{"n_layer": 9, "d_model": 160, "n_head": 5, "n_kv_head": 5, "head_dim": 32, "d_mlp": 640, "vocab_size": 885, "activation": "relu", "norm": "layernorm", "norm_place": "pre", "norm_eps": 1e-05, "positions": "learned", "qk_norm": false, "attn_scale": 0.177, "bias": "all", "tie_embeddings": true, "parallel_block": false, "init": "uniform", "init_std_qkv": 0.0497, "init_std_o": 0.0117, "init_std_up": 0.0497, "init_std_down": 0.0117, "optimizer": "muon_variant", "lr": 0.00786, "lr_mult_qkv": 0.4, "lr_mult_up": 1.19, "lr_mult_down": 1.5, "beta1": 0.95, "lr_head": 0.00624, "grad_clip": 2.0, "warmup_steps": 200, "schedule": "wsd", "decay_fraction": 0.684, "decay_shape": "linear", "final_lr_fraction": 0.0, "batch_tokens": [8192, 16384, 24576], "seq_len": 256, "doc_mask": false, "train_tokens": 99730000, "steps": 6549, "dataset": "wikipedia_en"}
Each number is 128 + 24 x the weight over the matrix's rms, rounded and kept within 0 to 255. Layers, rows and columns count from 0. Numbers have three digits each.

# layer 6 MLP up, 640x160, rms 0.267, rows 477-517, columns 80-159
177116120098115146170145169163123135169127130148176116094125138103078150122141117153133117088120106121097099126144137123132159129134138085116104131116102127091130138146081146119170124131133127140135156106097115124164164120106158082126136148
131149174108087158142164164123164115124123164094141115092081098145135074186113143137116101076139101138103166104118123118117160172163132137111108137121115130112125077169139112150134113114096097136133138139091100108125145147171115129137131111
153111123115116174092093147121159139087126152115126100144117166091131111167168144099105109098097139091138098119100127137158137131099144099148105148129137181142119152158152082149155106118160091117125143133123126129136139112135114102154128124
116115107134132176130124125161153112114109124139127091141092137128147100127075103111127109148118136125137103116167103082101091130143140120114126143083103103167103132162120143119096166130112131112130129115138187131135138122136106115122138128
156104137136102101124126128131108172126120105123096111153078183138102052169099141135108106138140148164132138122148107114126200193086100119165179176122073149117115119135176174130154147134149160137131144127086139123135127154128109124119116116
152114155114125140107119163149173105114113109113160129151083131117102125092192142114162120154133152091108123142112128127131156141098117146146132135122106132149118141140160120153120088183137096138131140121132174141117135121172143161141120117
095108119113083125121155131144114149128139104169131092106125120140110154105137171125142123118141167136127104162104119127106137162152136144105124146153138106084109082120141123106088139152098112125106129140159101132122154121118135137093115116
091146168067102138122126147126147110132107137122139164130108114146154135145133132113140120101124139144129130134146144149130102140147118128121123096081124134147119115123115092143130140115135105097157119151083180148120117160150123142142113125
135077119131159113140147132097162167112119148136153101136165126164133132106144094104147130104137151122133106148135154120174122123113131093114104132156124104112112091121143154113120140173114133122108117149116078054115128156150127094120109116
094059141163126128142108153095152105098123141145133130112107137144116148120122137139114092147107130134130126075116126123085137157124132145101111167124100149120165140138089070129161109152166152136133135165113108164110139108138114182101133147
140129115139122127148140123115177113100065131089119089099121160127094110154132153156088093117123111089128111152093112126100118148135155124108120128116115159150103141148166119118137129130138151122145150158174125119112151176194141069115128144
126140140108095119114117120056157166156110120138135125096134139124103147180116075116145159129107134117116142130153167143112079118090143117118143157148122112161151125138138096128127111131128102130093079134121129119103118122173066133153161120
124129117137071116139128129123107116115112134127147155099139139137130148147118111133156126146109180122144126138152137145070146153125112100136105139115090110105141124138165105118104131169091151114177095103135150101107139134138108124153102136
138104111130127130157136146077096152091145151142094107149137168149082158108099130135139153102126128133131131113175125136110104094132123146145120164157142139165103138125101108128109146151174128127096143132103118085092122130109133162124154154
109080141119071114200109125129166132118135092115120105134142131128084115081110094149061122131127138114162130105103148117110107116151142136130147157130107138113161091124135109127138116147125112160132128183143124105093112133164158155157138116
159131107149133150082131136135142120138095090135102116129107134187114141060098121142110116127155108106141111145097131143183164158115159081139131117142122144158148113143121152119094101128067182125124133139108101098138108070155127134159104113
109072132094137154136134135106130133163026113141150104136130154133119116122140144116121189133119141111114108169162155132125113117128161106103115127171134143152133140120101139167098128134127120130151118106162143133138138126159119130102117146
171144137129104106144136131094123142121137124119108093124110120107107093101152112129163092156156087104102152132161138140126155116106114111172161125130129137130159108138179123152114147159095134134116147099143073089112117102153116153163163101
132110095085143108125119131100149143117146133135142091148156137159110120102166106085124123108121128116150062141100117139130121129101120130145147104141112111100138115094131155152143102118137110087119153118112086132095167169147122148120112135
099155143052100094071148122154133126144078106138146130143125110078070127147134149143069112156150135113070091137106151161152149111156083156146140131057111180135111119164113140146114150108169117123147111078084133156094155130175105158134149131
116086138119189099135064138124128120156086131154100157147122086141158105126138131115117134144130144134146138166121125169130083180080143130123105135121165121126168126091096115165112124143158081087112115146124098141128174122131123159155139155
060135147132135124124127146125152133152137125113113124116121158156103140109126170111126133089134108153111130105093157117116115132161116155130147137148116095132127156115143194108147114129146176155135066114128146121109155119171141203118180155
128119121145133141109157145129146073177162071138143081127162113117126134147132121118109142116117136135117167125117070120132144146125103115148165119119122152101145122124093126106088147120139109092149180147134100126146127149125168120124152158
113125115082133136174115143132106184157132148170139162119096159113109138161151100079124152162143099137163094100096104091134110123129123139128140118147106136153088105151120163105111107120127131093100128125170167091118180183130142141127128136
117118107165084165137128139091116120142113172113141113131118093175168114141178118114139124116113176089105102096135165101138173082131132143101160098146127132137130138146161142142124116157082098095139113110126142152112158115140131132175115162
137157126112128145132153145107141100119112086102116105107136178144166107116130119089165152105110135114135140144142134121146156119149129160131133113166127132138148153159152138125098140162130127127205081124090102096125131155160124182115168129
129090138144092119132115124126131162117132110114119141115149170121110185163143132099133088137103125140107128140158139153141122176068108131149114113132129105130119095100115139164131141169124105156117122121159161132143146134143153113152107117
102113158121122144128092150156110156123134115166086129114130129116066097140147103132129123136157108134135133153141130133139125102163130126171069114143117145079127122137106088136138154124116183124110113143132132119090159118179106092147159126
130140072134128128155109165094103127157109153144129162147092132141161126131163113112113118134138089116106105072128145142165105162148116152122171141092121123104126119136133113189098089094085140118119115067117114114124128148149128121145137147
122123107145146106135125135148139136107144122087115155140131156104157114114113147148102085162094087116133162123119159124142141113119107167150172128099117124139101159134152097133108145156113124103083155105130167117094142155130075131116099120
138116165096113152138111148167122172149093141072154155113153128108072154138154132159161095142158105133128100154101102088115172119172136114136143119121115132147111115085190110102095155131131121089110120137127102128145132160140098135142142149
148118116126131129129128165157148115116118111088110133117136157150157131153078114108156128125184107143148136140114112120135095164154140109132145102104118135145105142121097117119106149106129140110126114131133115177145143053148098126119153128
102180141119176111134168136174115146116080111081124139150219102102111140157123114104125151108127185157108114158118137103147144136101127089138092089122128150147100139102151093125152135138151103162075085152167129176074116141124118086154147121
101159137122129119077126155153139092130106106115119125129119115142092157161129154125170098150151107124144085110116127128105141132118164117137110117098137155069113105123174118148109130133112089123134136110154110125079162103121096082182150124
092154079116141098113172124109116139143114119128083131111124105134115175101117143157109158132104084088096119094104151114150133094116116137104146175104095101090041135135117107090117142142176134150154095120083147118119120080123178128118255145
125118087088105120078153128130104108099122094160086120113110115103135100189143136119160121139161137111128139134148133113117138130114117153154131117208122125114104149136112091160116153096140137195129126122129151133099146123122138155164121099
128132178148105140154097122116109127108104143170111159132077117156105138127119145125141121126113139136148131112138174124131162130130125129127101123146106096111087086079116117114133127085186135108144177117130136118120152118137151144120108158
159105099138140121135161140087158128141135128145123126118150089121113128072114160104109135109119149123105074140117144135091120169117131115139172138118096164121174058132132149133118146134154134165110153170104083152140151163113138128159113175
116144116113186110144127144095107159145156121092128120149097172133144133149077086155136139081141118142131136161113184107080142160072123129111154099102128147154126105131119123136152136135201132118114167179137099137132113117139138105149136122
099167119098180118063070134182128136103180138071102117133114134095119133084102134104116160085091093153137144134089174148109127149147143159171123167134127134121127172146130126145116111134125157120118141118110113103085131108164120168134161168
097134154120132170128160131102119127151082083111113083162148121127110137132124148116115118101158166095126185120115183122139128106125084143148127117108100147156095101113144141152149157170146125144074146103149083071128128050130152128132118093
# layer 6 MLP down (transposed), 640x160, rms 0.169, rows 477-516, columns 80-159
095087117142135120130167122124157181134103127128166139085155151178130143150109135108141108103135117130146159130132176099167124123129115131159154138116106108105153172159164071122090106133137162139143127129107118160103114139153104139133165143
138138144079103147148136142139125092196116203106146129149125099088072105154148129106151114081131174123137151145154122093097145174093169130118128096103140089108146135127110134118106125122112056187094112122104097133140170162131129125117106112
124154192120100155136115104132091150105094128117131121113106153132088135117111114148096128155139120119137138097137143158089119145149130114116144103111079157118166110124140159153135123143138139133099142129112130137103127128141156141154156120
113140134096122114130149125158147110109160121124134114123126130143103117120136153123159160143095160113141127167122161148096127138112150121137166124096128131115102119120086123140137146113147119112130082132115146113145083175173108158119114088
131119146105073126140149160134104143142153154118101162132109138146114122098119129141172110123157124158081087124111122115115149196156093124130117111093109111120140103147135124133138127117149092133097118132091133184147175124074138105120117142
107154117113164109206099091105164149133177091137091103100142129112110140096128071131143107132158135126116134120147102129157121136194155196121112133162136147112118145155107142146145126093126124111143134081128081164157139128123106108113097127
102134158136104128126154136143117148115144098145194127153095155127093110106185111143127149134117119173124155113114097102137147108124160135145132114138158143139103106135143124104106152127108098128124135133127115160119129151131109169099152133
134106144130102144150120135152124105157135130159093128133075145108170140110142132124175125094120155163126118151148180105117150153145099099107214116118126114127111132128146145122124143116144125140166079109115163167105087110114100122124167139
136121109153104099085088131097148122133129176160139170150149118136147173108133166171111112097188139146124108146119107148159129168157105092106128154138130104128127083140136164132110132129116175142108066098135145089128080133126107116122148131
117124119119131145106132144120157073103144157151149101156109080143101110163125146141102130127088145162088137173108118139082142125144155150113130154100090113114139099091100092135147087143137155104129130185102149128116109136112137089147198107
152152098170133148143122088116188129070139096124102084162152109131138134127160095073090151133126092171135188131074106098145124143095086112115128137170133105120139134121116155117088113096102179103117096162114128140133131156111144106124112090
101113087124108140119154088102130135165096119117147132133173133104114104115139114131048186123121156197116116132146158118110114153100113148087151154091125154132102076154084111111117140149153130139145126132133131083163123142127159160131184147
120116135154153124129100122149160077112099158099100145082137072154160185095095094098151179134146142118148132143133127149137134128130165160142081131142094103112162163143110145125080126122107100129129105151150099087129156100137154171120141160
152153130138138117108121094095124167124120137105102128165096106127131140136142102146096137108120142142090118130130149143107122144148093183137126130142118147094164086108117129128125155129132127150103112167126137122142164139168157118087146122
116129126123051093150113125122136140107124115134162155140142143122125147124109124095116121138103132125111152158110134158086147121150142113169107123120120140100152157102129103166111173126131119114144118149153136127130163156140114141140195119
163157124132126170118093167172105146153150148142120140147095095107124163112110130147142089087077144082145141138112106149077127118158130107130152135140161131138124140131133187148140121152145142115108085165120151146129155165121158129109145161
120093125127153150140108154127166141156143128087147133149138128141147102119114129157129152144107132162087129108121095094119097112107176135115106104114136092124116118083156123110094167111145094110097083153171147100133089139112152106138109141
157110104102075086149077153141157141129165136163121085113136152107127140132108152101149134131141114113123138064127105152142099140084137134155124059114107135125154106133137123131131147146168153151153156118123114117142133185164103131142145109
123145182125118103115110137067100110134154142114128160132111091139120118132120149141173135117071148145154082108132117152121109077095116134119174088107117085139104134106122144136137118163118098132131160166116114124072186131125128095129171169
124054111125104124103129110129150149135107118150152125113110131109094167164164108161142126114159165166131120141116117111046107119114127118118155080136113132083123119119106130141159107096097144142119081135121101127130126134168159112127158117
146106119147175132179119178122150130077143086144069095130136149135139120125144113137123137144099156164140116147092130167126135193120181166102129069109116142130130167115110104120110109137122136124115123118144142114101123084135063122072094142
119148112090170188136152128134148100081153112121151162132129115158068145127109120146098124099092119096116114126145112151116110100119156161098129109126102091128142080124112132105126147153131143107105111115140136129184141113155166153116155165
155149157100154065061112105102117133118141113111165185141150111126180137135133108066098143142101138110139153145127144098138111155107120082171086131148179141184086141133126085102127146147130147132148086106128138138110145163135164126124149099
137134116127122100114134138117118156103140155176154159108166112139126157146111130153132153147133142097140108097152112115142099152162118109135141088131123107151068125166133145101085153114127139106128157112126162135133190121153149135119135129
120151120145082114104164141116085128137139130116120139138149141130106129108137152101136142100149132144144109083166119106148114113104136128104138129151136068097137133153112159108139122104163167106154135147106119134138097154159140126102108124
104110118147102102116106151109163126146131114125139070127121147134113122103133129126134133142156102117155157133122116080117164131149166133127155121145103174138147110087128133155112125079119153118108136157099129114092126120133139163111115125
118167158124139108120115163066111077114134100117130151105131091129115140169123154101167142111125144139132143155165112128125110133071150129134138179121121138107161170150147143108171101133143113091122102134110134095131139127117109148144175094
120106178129159158134102145114106154115148150088104150133130141062104110130107123125132128104166140161147124123082163172091102093118139130155160153112149126090126125127142142168100138103123091113131129098103101124114104216126132098134157154
145179094109142181135169129096170125130157134169144146138157121113109130083130089138091144096140125125130139103094159116110097102129139144083116152154168110095121142126102134136131093106076135071101175152119137114106113138107165137106166144
113129106114112109130102083120156114129174118161121139119170140165131120117112124140099120134123142150131112120143140148113133118171144135145154103094134140098151114152142105094122133146152137146113181170138149105106167152112116147108190126
170117151100114114130085141160116147177124142097111163097105123160087123117118141149130145195123146127106113173156143121098166151131153115104115162133138108129121152116153110190142112108075132140148148107135148122098114125146143178161126142
123130112173121134108120129146090121155156119134123161124098112133149130119131128089115129138117140125105123131105098127109108137122136149152125108093160090135136126142131145154110152131157133130117109102096140179163130098122115147140127126
119161184171111115148141128139056149157099142140141139168217138015149214140108123155117159055078136096148193133126179140138093124103138037118136110168146153123136136121175151086130154114093191161092118107108101117125104119115128092116145134
139157120134089096124098107132127155142140112089138158142135140147150130079122106132119117153154153174162129121117136217126121107102146100096136124106115146142135109145146156105109119110159128161169097108124123142080126102136073104154182127
126140146115095117112128139118130141133120149122108139171118102139129164134129145172101140127106101139099133124126125128122110110096100118124141103127097125117107136156118153120139127108101109132111103113124137134127119145150167130130255133
149124162151119148137107132112135143129116155122123128150165180122133151118147096203117105115095116145119146127098154094127120070124120087130141167108132098152130158094124131104098158105175139132112149086092144124113137174126161142065140134
128147163121086102120087159152107136135130137128161112141153137127139143136060146111142152144144162125180133099115148154119138135109095105140129080120121100123134164152103140106127128149143136127139111118138142080123158109094091141150198130
168114148116124155118098094114143146149115159131144144094111144169137137121096150130145100153109165115092048131122101107096158126122061143133116060123135151123194144152144152137061128124150150138132133081095167111148094199138149110145131131
140145141149115109112090136131085115140105102140154135111093130114114107132149133135161150116121162128116129144154154172121136155143132142145151132109126135145138202218118135123117177135125105161136132098137141074157134163108152122131106157
121157091160098111122128045134110137150119165069124121126145173135137137139144115137117139146105100133159135145084129090116107154109142145142148095173101085102090151146155117103165112111137158135072134112114124119142097096171131119174100138